Each number is 500 + 25 x the weight over the matrix's rms, rounded and kept within 0 to 999. Layers, rows and columns count from 0. Numbers have three digits each.

# layer 7 attention query, 64x64, rms 0.252, rows 0-63, columns 0-63
466449532516507515486512500495498502526546499510542466471486502533495549541533503511476518499504477504519517483513529467521446547500505543493516505466484538484485509500524489504529466474492449
525540450491507482536490492494520505492501485525497530502532530489494530497497501494503505499495537495486492496502474474490524471516503450526496491486507499499502495518469498502465499505523519
492479530514514531479519499493498515523502517453523498491491492516504504498518497496472504499513472484517512476484492478530485531508505547503509520474473491485468519481523505494527493462464458
468493542507517519452532553473488531516498532481507487486515474511531507491521483530492522545538472483550532456489489482545468513510512544543522550466472508456487509477544515519496518505479479
454457499545524510446535521493459505544518477495532459530493512455521524489523499555438519537524486516511540436469517493471471523454520559489513504494419526451522443441549480538532490502487501
475497517522529529489506506474462512482462479451470518541460528490530514458524517526498509502513529516517492447494454495476493542476488521507511505483499505469476532411522477566541514484485515
493424546557491527483510535505508507529480491511547511499512455478529527470515538515485569521502474477493489532516501527515491514480507542517494505533485498493490439494521479506489531509480490
496531464509509491500525490477541519478416492486508468541470501500525453461520479501513496504554509499493518501544508513470515486494460470480510513473522508536466518482523510483518539489522492
486488531533512474503492527484502477503521490510476494532501515485500517505510501516492500510510510512507501520524515523475519482500483515467493505456517526521490472491515479521478545507467509
471509527490500510471521472479489514500554523496496482506515502494519541546529495499479512501477480501503503483529542466523470533498493535491516519454464523470456505499536515516512502491464478
461465524504491495475478528493484473521505533480504524477529507534542507497514491535491484518546451456522529489535477505537465496482502526517527519486498499478464472495521466500531513508484474
475477485524498484495470537479467471524493498517522490528498495491510492499505456518481533530535491542522519457478487488483461498464516521503508502517476501485512474497522464519513492515485513
470494515532478497479476525473480472518508535490498490510500499515509479470516492527478529526546462502538535480523487477506450505471530535520530528485496493494501506496558461519522507494474497
535567504485449524492481476484572552507484508512506498501514486485517506514474509483510478454506511466511522517499515472481539473511483468540499514513529470486507499487505499496481507490518500
526507493440510506476466502496537482488493501451482515480507481474557460467507546514487486496519504513485533478482464523475517509483475481545487500496504480506490469466525485493471535476518555
450499494498495564459518544452440498509476468479490503530443496449531514455565513527513459524534510526522518492554534468495492513473450511482485505504547508527494499457516487493491566473505480
500484502506505503486480517494500495488509480498506512515453503477480445497477455516479487515493499515472499451467481452500490540470499518522510453515550517453505527501471539492534515479495522
515481472457468496487524523517472525507514477526491526527500491502586495463532538529479467550482477483518494467480469515515498504483484481481463496522483510513467496496542477542486510487504579
515534567455478445528527496494559533502586490460491479501572521510528515545537469508467493536490527460495477529534497481520468424551516484506474480504522534499496513539480546509449495556472448
545520496463526463543463422497521491488506522490530542511514506512496493499488472460504461492488555479456479532510495500501578500543501476494475497476515520510494509467438505467556449506510521
486485505513525505473496528517453468533502491499500522502475494546514490508515494531484549504505499488508509463495500514477481489514522531562459502470487511485486522523541471485515499548490508
498462495491515534526503482508478519505479488521529508519487484533491462521486495473501462535526530518480500486468552532480510501478492486488507558503512513522540487473513485491495507448503504
468514512541520472488500499465468503519541484498512485527468521492482532482494496544441517525494506511490545448475541531486495475474502511498498558530506540476482483483538494546526522525447510
509491493556513520527538477482493554499503491523518484535477533511446463501508523477528460504528534499493530482495509490474508474514515425516526517514550463493504480488496508472481497486455556
527543473511488467543508471501519494501479480521463483516486498517501493510476547492488522472472504560517469528504447498494518492492475474466484542478498471498482484485496508490509502491543513
544490514504562481528474477473506492494486522522535516474541513532410472527448463473519499472499506499486526540511469470503500477515521508489510511521467462491540505525476507517479445477464547
502493465563559516503434480537484495528447473521541471504458451504462514493450480503552463509472502524507492519545524486478446492530503504512495504518563456512503510509502541532496499494538467
521498429458472514500513500518526509504517490533419477493478505481461452508492498475500467523490547472472470501490525483494530474528500454475512493542541530533478548511478523497488521414514528
520495478501521449516511497522533521523539491491512509498560509498524512459538536510488513486495472496509477513536489550565473518489479510475438506500474497525476465515518484491522477537452472
513481456488465465514483508537535509496503478517494508474565492514515496552510541478491486490490475502510492530514457514465495482532505486460494511482476483516462465520508492517490482476507517
500508513552501492516470470504497472501486539510485483495472528519466544452496480479481519479502518508460515495463491527513527505560504511524481484517522480488497517490484495521491451495470480
502526513509464479493477507465496541516504496483519478544539494520552501507510518519474522563487523546519524515481513496504481477438476506531509533514517533491516485518538528586523523529509482
453468555519527517462492515472521515520562533499521483487538488488518530519546490535461511509480458504541522462518523446522429570454496547534551529502437528443476515488536489519547468509461482
542547485476480483547527461507519511491482466517520495467523525511467521513473540480501516480484548494481484551490496497496534474552495474476456492494509483499486511529493536477470485495540501
457470542486526537459523496479472515522518533476498543499516449525518512495510450533476499527471487483529513443523524454546456529500540550539548520497482516465478513458545490507519495446521489
455470536517501519448518489449522507533542497479496480522509493474496488510538537550468514494516485494540496460534502479494489532493520577514508526478498538479482492475552481510530500495472502
466498539541467501468499533465509494540510480486495514525485512495526492485523534543455503525508496488553511467513501463515474507455521538506509525487486509460490479487532480519524495479473536
518499456530504519532501497533475484526483536484528535480485498530486439476450432480467494501514494528493490510448517510485488494478546519497508481520490493516509466514491473484482500469527512
486483514525519486497511515515496472496493464498491482477509524513500508508514462511502473501498519503469526500509505523518500483529498509477534521490465531462471471482536504490510489501496478
488504480483497499510502516504509494510478489504507529474523490503505493449508522528494508463493456517481505529556502505504478514464500508465532481490470502528523507503486476508517526492546530
477459542497492526484479496483500528532527507478512512501502485514518512530538503528464504504483458477548498493516513456525470560450552532527534549493493519446472509484537495525549471476469500
482456531478524533490521480499468533518517544489518506459509488504520546548527477532491520489458471471533484480523527459518480561521554557512514520476513502467448513513534522524531466471464432
491478469526473522506442527552493495513507440523511514493439444468526491513475480485494480537486476520527490524459505503509501505467487482500503458528471501502523516487499536521506496523554497
485495498518546493459485508487504507537528477504507484478472465516514482519504530544438494532505501474545504463524506502494456510457535541507495534492513539494525484519540482552520506510450497
450504524502535518461488501486476515535531520474487491516479460503551491508508484539459507538522467476532529467516523484500468531440532544544526528470469518471529535525552481521519499493455482
482507479494510517510491495454507482496506478481527517505490508514480476506497474485531487515506504522503478498479501462476486502525508456477476478527512486497466483504479474489503512466502558
523484493495503472497454509499479501491520516515479515467499515518460505495509523503499495498561495501492500504477470508489525499513492527501519510476501499522519465484519511494506485503455519
472493504492531510491476505525541523467508457542514465497468501467496508526457510500501499485486518510503461500473483498502513495502522499475489506466506474481469537523503479492514520460509503
525528449464490505523492495468503544496466524548504521460481495518502478492491482487524529495527529494456500525569483479510494492508556482518508520515509491533503549518478534461445504479495475
515515479467504561496528467487496496493526554495528508468514490511489478520463496489511500491509532471488497513468512484505488511473506483498476485492513468479519485551481567485524488475497451
516481524466511485479539502515497503480565494497504529493501475512506477486504483496504518510462500502498463499476459511541495526493519521493441479492530493491510486523441483488496463517465500
479512537517514475510525500515503504489476499490520488503508529522498507523497479510502477497528502511497522464463482516525513498520524479512520528484505480467509529463511496513475507487477497
503543536544528539507490515505470498476513482528473487475449489502448504506463492467519482462536503490481514512501491505491467480506491452474540515520528467531501490460499475467441527492455505
500493480511515527478534498518519498504506503504468492529513507482476510469489502513496477528496498506510535485476494494480509482451487490507477521501505514530458515490508482502458513490494560
504510526528533477547483491519483467515499482474494500541512496515484513475499536493488491479504484542489491463470511572493497512516514496508505507524503517516498482485511483514496484512504536
488506519494531489527467480489491544498436497498504508516463515462470465490490483464529463526533537509483504492485491514475529503512470466494527518526509461480497484445523485476472459510542499
469540479524523556539512464489506522521485447495491479498471502512479498496509569489517525481515530490461512472504467491535481514525486465501507507517462484520472513428537474453495496460507493
526515532545503527502489496481501484474454550492496495490463510510506433514469508498508521463514484476484508508486499538519497510514521499495493491476532475519524527493481499477497501497466510
503508488476481511491521500501511500528523476518495481506502512523516493519507500499525532525501516499516506506500482508504518509535500457470503523509527531495491517489515533506495489523481511
485481482514509512488497496508529545479528516440522476528528484484502521517496510494532489498471508498506470515510531498500478504539480496504488465486505490503524497498486482491465498476506462
501479486502500499514515491498509475507479447472471487509482469491505516496510505487500476524512493541480495471451520538463532489508498486474493492544482476532507492482516495505495497451506512
529516529453510490457471526452514512490525494477474490468539471506505535497523516514499553514429496519491495459510498488510486521500503530546487474537514526508488516555502461550494491552454516
534523496512491482503455494466524497493490533520500518492480522481458464501458496479485517480538515477478504497519475471489533514510481447554522479466475441504510484491494487512474521477490520
516472472495511448495497510517460511497506485523523476489490484501491515545524499505498488504468485521522457491539543526523477504497484507500458505516493539499460491518525517524489505501495470
# layer 7 attention key, 32x64, rms 0.231, rows 0-31, columns 0-63
522504492527502493513498524491500481471478504495542503518471530510511490491494504477499524518513519522460497502511498500485512485498463478500500490517515508519531491497488504521478523533485495
599456447469487474570529462518566460470470515493440500511513483498490477479460473439504473471460521557480512562476476519514533447527500449481522500567511499542521532557425527508460480517511509
435457539506519517461523498461504552521533513490525472497504504473502513520559551545465533544528502491521542457531500507460456558472505528485512534476486490486484462465560456506555467495433486
429489561526512535448490558490482536557519522477550499482494497486506483488518522600445532551516452482563565443514509442501474570445547550525490542498463515464484507436581495540548495466495519
432472557520499542443509540482525527553536502480532526489484471509505524510570508575424539529525448477506544449538480491500449560479519522501508559484451482464472488446547477518552492485441500
505508518491485489456485520463518498506520456534467495508511526488495538495520508528498511473509506484516518509530501488510502498483480489506534492487494516502489515527522546547523488509489525
510494496523509514474501518490465533513480510502556520523501479495540536496504550523507506489509456491561483484533466497519503539489474522513483514510510515485479496475533500514504511512533488
527526487498475513505477494520454495487505481502477513475498516531506506547500495490533485497499524525492500463466496503487526518502494487494486517485474487467508495495508497458487471513491482
427452559497508543443476540472481543551560522488538445434516474514522514548500535601445519523518394432572532473544500506531485552488543557568488530495481557483461489511536489524538461498473533
455505516533498508458499529482516523534526474492501507503512496501502489476522509552450520517531475463495537489494489495512471521470532526540507516481480497469487487495527482506530480487484518
501453505476518518498486506500486518487511498522482522502524503502480491530479482457515490505511488501485471494497528453481467496470509499481482464522532490525503511519466487485474513468484501
541521499498492459518479452520492475448462489503463486552510530506519482481475472437535495502487538503471494540483523501522527445541490479475524509490497500520491490512500510515489522514551524
450487512536516514463534571443490520542518502496537481520478519494498511467565495568448499540525446511514557464516514477467445531439518539517530537519506534478489483486566486530526497514467458
526524500532466502534500466505514515492489497532481514512468505480486493520478522455504489444493510513477483513494492499521560483491499492541554510482517497496549552495468521490495497492544523
522508525513500493528538495496506482512487520486512501517487464474521511474450481509517506513478485496493488495510501522476490535483513506504523491525479511503496481502510472506479492500537529
530508507555464488510516502484501537483526504471520484505513508535502481471501494502509533547527456499515520512503506519524489456526499471539507508498505515501458506497515522504493493522481490
468487519522527476495502479497469474508515535479507472512480512519475518521522474491510497477519510531485483521475498497525526500508474489485519488475487524492546512515451488520521498486498464
495507508460521491513510476501517485490523480518482481502496490485496500520516539468508514495469534553486495499501508480527543474502489480501494491531499520516525514506468484517453486498478544
493508516507515460499500525536485513478509498531517432500501526548517503515524492530455530478496512513507513504486534490521477522457488519479529481519490546492511525515519498507522478516516482
519494476528488535516500496469506495524506506480463543515517525473523477483503520500515506477513502509490479487547502474484512444509498477503536492497516472505494506504500502491489510461527524
502524464488495513509498515479516500517538528478528510554543532489510495510532496494493501532502486500498493482508507484499509500470497503520514481510491514470513517483473518510537495493523530
494524486482473538504480511526513475532469479493522514500472508494531477488496520504503500533498506505514518506488503520519509496552488459509540489536489474498539510493513497516516485495552458
495504475480501500531472473545494519511470473529546464477486461507526510537485495500531500499487524487484464505494528514501474515445482497490489496554481516509520467508497499491498483499498502
480520467475525525542510477518500524503511442509509469525477494506470494549452523517484460505493510537487497479504514489486511457550471489509456509523495515515496551479519514507519520481502513
526526556501507487522525471497560528477479519468509466500550532513486515497506464503488506481506503525516518515504513487462556512495480491502488522500534488515470488504512477515478511509463486
506485489477478495529457455525469500486510493545498496465500446521499552493496481426531495473492546519460480509487509467509530466506462455480508483491524497506483508482455512471503480484527527
493461510496509464505469520519512559508502540501511510485506491473474474517509472505490494500511509519490503488507510511524498491454504484499486499507502507502504498496506484510493518486512446
502518504514487487500495508478480482513498506542514503461489516513509496483495478480524521487526519493505495501472476507506509493505501522492482527491521462507509519528461537503525507503528508
493493514519515519499492491519476479511509534524507462484527489463535539505509478502502519491463540498473497542528493543548481511484465505505533495530489513471484456514504485469515490538532491
509501508486530541480511469520529499469507496481519546547512534509509507485491504514502475494514499499492485476507484466495489498463483489478476490503496532500532507487506517489512490486489480
528526504462534522506473495531479509492489516509535538495502526514492530505493519492494468493477491481525527503489509512498501485513540492477466505513479498538497467466467484496523498537485537
514448465508528482502478486517532492503530447510477488492498458531498503496467477505490461497479536517532498517481495509485495518493513506519519498517524545508498489519464532489514490534512485
# layer 7 attention value, 32x64, rms 0.219, rows 0-31, columns 0-63
479501506500540496495465486486492505478467480504474536508471498489446508478506480512483517476497486447453496494467471523521520497523495533506510491475450504467497514504481494482487500508449509
520463507528517551489476501507548508504470527542539538469471545510494525512495489507460498503471515490479485514472460474488531530497503510487514477508496500438520471497495537505524473474497479
509478514496520544501499488507516522538486516433489501515542530509524455502520515488514513517543497536483540482465518493495541503543517490454473510515494517507509519506528464509499487456511526
519455505493548445513493524504483508491505489534496536498505521503485492542501503495497503520481498479502500495474490488488463480500508520558484484572489540467516490500484539493510495526478486
518530506494518527480505492468527537508485509493532520546546518455481515523500523506502502487478512505501509488509534480502524520480485501545526485465480546535500481469504536470501495452484525
507559498494484522501487509535489527486499500512507475474525558489501443498528498490486557487496485485511541522524532500496491518503498500461510491482516502506478498515520463484562478530501488
508447520535516542516516508516481469494563504495538486527506497464523448487501455491495492530490525462498474499526523517492495476513522514509528512530501527507538499504486456502499498515492565
502477458479504552508469509505465513494540527530474557511524500513461531481508458493468507519489488507499539501533495481509512504514535520501457504506487462516509522483486461460491480498506539
503484452450492526481500503483518483502488491435502493532489497518546511515509485510507488478455500536513482516529525498532470507479480514477486452529496565502504516508477538527563506504542502
489517573474489476523453515517494501523492516510506528523479493488536525489518469497509463496515520502512501495458544507497516490518508516469514503481456499522492511453512488456513517490497511
502500525523531513496513513501543517521546486445504441540499553577441464502494466521475559543533545528492520499505508497472507474519475495491529507544544534502506503536504508520507467536501463
504505505482480498528490503495506542479497544536486528513512523503475483497545507506500533546567543447537475490509471478511505492490492445473482508491501484503492461489499504475486520433490511
502512497462563486494499494541472526486496493507453532491526452513469500537471527484489504518525498502497461496481508518454484496502468533515499492486506500514489512545486479483477502442494509
475489503468475562525489517526515557495523453515468494486466461478534504533536535511495446514486524445534520500482457449491499543536501489491511527528498505515495587530511501508505500462532497
513564533484531498453517485527529455504496488478461467503503473491494476476534538504506548535514516471507513518497465485552535503477481532538521481477469504495531475493495493552477498477452505
489539504566514499489464487516503436493485514478486499500529552520495505519476502509493489501533473476528506505485548484461522486486495487485512514482528463503532509477481520479531518490487451
508519495509523499456473519521548516516488552497503488522567445478532477499478487495506551527558483507506508490474484507476496488496483528517478497520509507514479551487499441453503484508468525
519485498561505549448555514515478486478488447467490501516508527496490482531490507510527519473519467473536478514499510486544503484504474504501492492459482472463495545542522508477509514461523525
495474496490568500502439510517483530511455494519550454497522506510451497515481508479514495547494475511513505505468457522493497493488527513493523490537503482493522450496506500533486504556473505
501500478476510486477554489515509483471512509511535532543538530515511514494477520491480511474480532478457494493448519506456506518496527535479448473495478547485560483489489482498461499511544498
494471521515472517505521536542464491482511555494485518521507493596489566541518516489503483495492476522503530487463492510520505514524507505495509504514519485471533481506496501526502501527508488
477507491463433450496529502524517465513510478523450481475538485470465518540508484516516534472482497488501496468493495491512517505452521477565474487479476507467513528554495521518506508542483511
512548482466535509513548523484470494506439502493510461477493525520503501470491471483476510524472508514445522498543461487466468515482527455502517495516516528464475471493511453452490487512484545
480515473553523525500540476514452493503481497524502490516477542442479466510485534482525527502502488536465494461511478470488511501561452486548494482464503459466543508514502498510496496523491548
501496501525507517499465508520475486508540515540525489543505501502505489525468490493490492554516514486475490492520498472495499510452483543502475509504482532470491482552491526488506489506548487
507489535457527557493547509472485510516494521490486526517503410510530506468519471495510491528456475530540489475523490509478510496473503488462493500537564484518422500512499454535482514534501510
486517514507507485516483488537467544501501487520523473503451512464480541546481507509506497495495480499485485513545518513512517502505517550490521522506539500502491488495510468542481515465488474
486503493486489564463536492444495496512514534500469577492488511524537485470504479480518505477535516508532495518463476519469542497504504526496557501484554494468469534487477530519475534473531554
498490509514514457478448482499494533500577492530495461466469507556485503529505518465504525491487481499522491505500461467484514480464480499496547489458502503467473531483500510477505506492478468
520554495487520503484511515472454529503510514517521508508497475499505507504506557517482531466499516499486463475534483467517504485485497472515450495523539497510524539504486496479499490548518514
516488533474453520521490509456481497469499482461488473471507493523505515466484507495519534513493525469480496481448511526456496523497469481483478468509497479482471478492514478508485527516463484
507551502461508505485503494490495511518534481507498485515556472526529488497490460497486460511525459499508471508518529540522535506531488498508459517489468517494465491500481499519529495512489497
# layer 7 attention output (transposed), 64x64, rms 0.253, rows 0-63, columns 0-63
489439488483519522472495513516484524530477488495485524498537475581478493484497502490489510473476520489488476464499494489518492524506526482520484516516502498475526456503464489527505500517550500
509499531528515547540530447478502498496501502467519521496534444525494460527470518457547466497485468528537516501488541514495523546493533479501532518518474516505448498474552481505562484502517471
537504472517492479519442530530468513516546486532514501472468468464492540453515518506521511500486506456492497498517469489519452531480529516493465506487497534497529493494546512536503487457516517
476510547528500519472535471478543498474477520490494519489507488492526533490496493462501503480498505550504446529533493521504528508524485493474525511457487509477485443516463518489534523510499470
476512506489486514487475505501480515481475504474496501526447507524479484464499464501493526537499490511508500489474505481486492488477502489502510527512528477532518528469472441511470508497488504
524510536546495485512473487515514537510517515531513518522485485457505484518523476489494520520533462516537479472490522511469514499472467483509504463505491472518484487487525497488521486489515539
521511511488501489504520508494511504485515509496491521483514488497485506512480496464449488496480490519536505491511517513507482482492494505510520494479524479496474520517513496549546510480511483
523488507484487516491498493491546527509485491500511481519491516474514474499539520504501528539526543502546482471482483495504535516498473456493524481514502544510487471490518514517510510486526502
476523526482522512540511476486505481494495495530501506512476506507478517493502490444501494494493489528483496490488503526539477493495454557462519461516509479477498495519458517490491512478489524
490487487520512511515518512544486501495534485474507488526503513473560494511531500501526490511511508509490505482539484529481481509507497504503463500480494495517548494477499490506490524517513479
527520512491489504527498454495515509503467489473502505487491473557461526495499504529472499459458473509476519467471514489524536462459524490503512484526496492521508495493472477477514476510518515
551472533502497479509468485513454462483499490466526482549493492474502508492489481512503506494540451502502498470483502536489500490455488504517510481473530490478484458531538530484501511528483491
475488519521488501482517557523531511488515477500501489494496517516523496496521500512476500511456477483513550538509496473515498498498508528508486531493467538506495492494480503547478542532492532
474494517510509511510513448478501502498485497538506543524507521480511450495430498463482500511506465520532455542464558527460488507476522510496528526531521501472486524459497480469539457510489528
494509498472503534498464503477508489484478508508505507504492522517484535486448508497529491474489473478488522502499494496501485501494471484521495496498510491534482499515500501520487505488504525
509491491476554516470516512455526518499511505521554514459516498498502484503497495547469524492512518488512524490485460484455513520551512494539495522498478485471521507502489487531478473506527509
502457485533497531476477479545495508544505517498518504472500511485516484495542492492512511515452500492475518550483526513481536486508519477497485484466516474506465481491458485522529514491508485
516526503499510434471500551484504475473510534498504493478491503494475481455524549483553492485480460486509513513507485507482497499532504501494494511498480490511468463498536528523510511529491482
454527481497482533504514515485472472498469487513478540492486473500525496526486491435519480520480497499522438508454478508526479498561502479477532525486492484500512520484515508483476478437519505
494472491524496470474512477495492454462505493515520539486498484528497517508501522484517537443492483480519491485477489518530472506462484491497477454544505502526509494499473539514487474523494455
502463507515504464502498509497466519488508502506486457506498490479514481476465511435528484447518526486540511512516494507501507522489540507484516488495492506525491487515466467459489492492463533
489482482488469532509482515503488485487498524477472525428460503513503494517497492524496503520504489508494481530511458539496520489483488507468508532543492481475517478518507497516476496492467495
502496514552475522477547491493527554505500521479520502493483482482438503536465511512527474469468479483496442535464501462520483500518488537499488542535474482505487519513454521493506483486520509
479500511527481475475500506510485518499526488508493487509503441538500483498505465512533503514482503518514468481493530495527519530441519553478501507518463508469517504490491527507517498505514505
501537515516511508546515494511525514485462493489465480501524490457505505535516475476485461463490502515503477534499513504501446502519465549503530475527472473543487504528480466516518493505471489
497504515500511510504485528493457486456494494499515499483510523535493460494496503536510474496503514499479517533502488472490514502520501536504535508498490510480501491498514506470488519485467487
532475507494511500497502523497490483486542518525529493488485468497528479494505516505507461483513509486505540534494469498467528529517502495501471472488522497509493494502521493470501508501499522
454507500525477456499456512511498533507503489519536440457512529522451456498504451557498487507484564499482516510540483449543480461525519510511430504494498506478490509517492503520470521515477501
493499529506478503503492489491509489476521545497500529545485515497525480503469510526468500518502501499498462494549505498493482479500477525422496520515538553526476495508495437491487479523506518
517452525524503455504452470528490491496497502489507542541497485507493540464481479468540494516497526526464515463460503496483512485476521483513485467502508497499539471487535535520483514507516497
513497492485500500487479475528463501480485538523480527507490495481494518501529479485526468505446458514544493501480501522470533497453510485528525502517501479524520496518531514533543513503527537
474507480511507475516493493503484496522535485560429440517509486509534519503504488543514497515502520500489527527514498510488440492510513506474477526491518514490533471514515495511486518514491491
487570509519520508495503492533527480495483527451474492504475487485519523525533520481495480476512462455509483520516520512494501507464513497464527459535483489528495509498482514512517501492467498
472491489458525484472467524487477490482504542536471483501477552484518561530491503503485511490567474478456485545487492464511455493552486493466475499439562508501487517539476498510476507500462523
471497486440538521498481467473476457503524476473521529521527496509532462532455462463460478523509480539510539498474525487479528487524501499523506526508472516497484483475489482506486485517525533
552460512473462479531497508477460506525551456507499506505474483535495511543480508531503508461481493480524535516485492516481472542436463479509486469512503517514475536506537533505481459521496497
501511479512511517497471514525505478544580516510491493510530516454465526499497506494548508460464513482446506552542508512478447494459491483495490528420459504471520515493547528513537495468491501
508560485462509508521552479475505481509486523470503470513472519490485497472488521461507451481460500493506532492473468471533451504560481501501468535530486486502481497506461496423464523494485507
493467484516506488523500494531501485476507509550472479496473488526506434479505476507548471501466526488530520565468544444500549517446522501477450445576479499477532513485505524507523487513496513
437514425516497509492501524525489514491529478483484476500524494534484542473489477474485476513469489493559473465523523489515472474457570451506477518507480453521463504488474513523514458500514500
524550510495521468479522523529559475456520483515490501521508518540535494523537535502495509482486508529508496526542497516489448488499506493518485504448521555472464483470519478509535492491532441
507490537487516508498464459485484511486445537496506525498473470526513475528507460465522473466477490509500477491491515449471467509470524469497552513490470498511521514536476505497490514482511518
509471549527531493490464524477493489496482474543528451514526519497466460509426484518541446519538524515546537493506478507495499518515459495467502513520490493459436495534521516473469514493437534
498485487497505541515452505473490538534498497499452521489519525464470458513499499473471554491523473464492487521433501505511487495455546444494467535536541499550486492491508508511514496470509516
521509541512510463524459478489486526541519510460507519503521478527478507503454515467452481480510482501479446474498468527519508526460471533473487480535518490489453497489533508474513499500475522
489525462465483508555507529500468514493527454463488496523487491493530460523510522488490505528570549471533487519539445479531512555484522495497511507481507514520536481506551521468444513505526525
522520518478510499537487459505551471507518527513482524481509497524470488499550520541446510474482526462453498456492458469514547512448480484481538472497475524501512500460497459503537479480447554
524493487536507459491449534466499495527484527491531492491479540515480468509485496481542499482508499498487527422457516523509462458523516464477481489492514447538488517477469511491515532518482492
504487523537496463495484524519566509482507503472508523530516467485495502501459485468439500498434479507514506475448464506482487511484476475549472514504460514523496502482495486509485502528505555
542514508497489500446519521486536481523536489465476522524546531471471439474488494482485535494540489491533503493506504471522520521525533533481500525489499482463499539509521515490529488512513508
495447506496525518491500493512496575522504499468573497470498501520474518502511506511484483495478490501469561509510507498499551518508487495521461485531509531524457510528506489523538513543495475
488511486483523460556495542529472498511518499505510485522525510511484531488502472536449456484492491510498478516486516460477445514501554564486516483488459537453537489472460450536499492480486513
505499478485496528506501548471475482493510502484507531441536508520535530542515496562489479512478549527532464440483470492477505508571485484507492515507458473480470530540529529514514482489512461
463492501519492481517535490456543507493521459486470544570541513461521546517553535525524551460540551534509501445519483464480523512465472490547496475487461497521476475516470486445490509532459505
482523491440518520515494478549459497487444488525459464485484516472543544453496473501457486538491451533508501509448521543468491481469492495502502498526511485474498499494468489456513481498498553
454477486512499523440546529471497477512543485502508555439501486451468491484491529447490557533506485477514518487477514532494521486533503510478474494528484473498491523467510454491528481479477525
503484501561492440514457489496456501465541535503520470519509484488439479500447474487504515523522507511518481484502490500520549465502506495457502521486492523475496492479525522521514511483485488
544486475524494484514497479562520517499454521513447496500473506499511553470536507460511498540472536533524465485525488541479536502532484472470493506532498561509449465513519479560514511498559537
464515528533492525511495491543458533571460481462483467527517506492462532558499503465524512517500509489481508481515515471535538509510497535491498532534497505485555556488512492513508485486476457
515540467513507497492493498466491490493467540489465548501515536516483519463516523450501461465566474494531517496476517478405525523486550493503546485511554549550512509497500462564512495441532536
505504524517486506455481465487513556509500520512494478461528491539490486524483511476530500456547482467474496504516479482499546517518529503487504506465500452506500511505451524493456519478510512
501545507550478487455531556504530514503487491493480447492476515483483490510499517578489559525479535500543437525506476505487488500492491523464495517498480502507489496508459475490520507506490516
559518481484502520517477523489462498500492487479482499442532483521560515474506517510465522502562474496423525468508510529483486517530518528482502512532477523496489462523476489461428508526477458
546510506520530514519461481510550487476469549467564496510515478475449523481508504461505513479470524500513493467468530483543523463485488533544532498539473504492450498481531531478512505517535536
# layer 7 MLP gate, 192x64, rms 0.242, rows 0-7, columns 0-63
503493537512530532481502491477538455464453502483526483509438521511487532476494532519490491505511502484506544484506482471476450518465501528513550497510496495531487489488464487520555505544499455
486511509503480494445498500503507497493476504509514500499469488520530540493490473501474533525486496463511524498507512469509478513466502493471518529489500486482474492530533531482496503507516462
510490481538511508442477526498524557508503502482512472479471515484511511467506490488492495506525557511518538492483516457511547501505485521470501568490518492473478511502506541479493516498483481
499494498521509521484496512509484476540527525480540493524492531511467488459509497527506534506474488462492563519487502493494492508471539521503508518507559507527519516512460454553523511519485496
493477522449533498489475499462510487477568531491509510489508467491501494458484499524424511538465517460515538462524487494534484476528530529519507510474506535487514474530496543506506533530515490
493475540472548502539512477527513528506518521529514479519468495534467455484466493548480455456503501532527476505499477494499528544432497502535487525480443505468487497463502461507493491540474473
450479511468503511473485528526520497492463495519502514535474499468522487511537510488465492485446474487542473478508516479522486504509498512506527539505527513492480482523470473518524497522493460
504525531523475575473530531477467514485479528469497510457535496525468513514525473506542458468502493502504525472515511497523488495502470492492492512480476525471504481513508508515537498510460514
# layer 7 MLP up, 192x64, rms 0.233, rows 0-6, columns 0-63
477496508496504517528558485546521514531549513531492499492476435488488514535471485505499507485482532441522473510490503508511514493480493520512450509536479485491514518488559518457482531455519494
427480455489507469476491552460494492504545521453465423536483476565508563481516527483473525499460490469494526476541500494534495501434466527525522516519461560512506462520518473541531511454471456
535531464520551485473490516466502497521502496499502451514458496486511496498487506521511490449504487517521494464454529452498530501499523456509495492467516455512507509465488543531503468499525510
514478505527475519521467463478512507485401523505473505499507500540480534511499511478523525509512559525503501514474522534465461491539468520472523519517499521489538546489543449475472488477470534
522501448537517451478436519523489475500465489506528491487532513485527528424505499493506468495474494547479544496520520506472457558501510534511499510523473508499469500515505499494519530492471561
476487490515542468487504510529462548496473527494525436520469508493466476465540474500493493487524494524489510536524484465478530541505505504524469498467451578535530500513498537533516490537531493
520490467510513462494508474557481520527448492524481484523503506448478513497540491466517517464462482516510485462463508494529497523544514475469529540489474499472482491526478514500507505504500506
# layer 7 MLP down (transposed), 192x64, rms 0.23, rows 0-6, columns 0-63
489485496523486520520481479464512541509494487470501495511463492529488481459557496417510480522458437507504497460495505504465525460499476510466489522487459499470488505499507451497497493487505506
387483522506489497477494537490486532479490462474531506519457495528531536474521499602498535484493459482529517497523471471488441517459504523534513546498504527498510513508532493522501473501466509
525516507467472499460497521515474486505517502516496544519508524489508493523537511482526500516486474536511516508530530500498488504506481486476486427509513474502483470487473517514489528531488459
483495498503506512483516493515499447467480528536511474532497469472460498548437462507529471502469514525478490522495498487515548498521499475477480490478506495540434483510492543521464469491489514
477486524501537458515541484499517488500506527503513522456497482502527515488530488597518518489524491540493516488478489498524473463485504522481458527523496552539486527532540481518473459430506515
453443490511537455482525541475494496498458506518527483491483486519494482483519483490532488480511487468496506511496478489465515560470432503512471519511481547492531497524474561482539520485470527
474492485512521492522458502526506459479475520502472506505478484505503519513486497466516500476511506541517479490489485528482472449561482525463478485516487462515499500471500542518507488498471489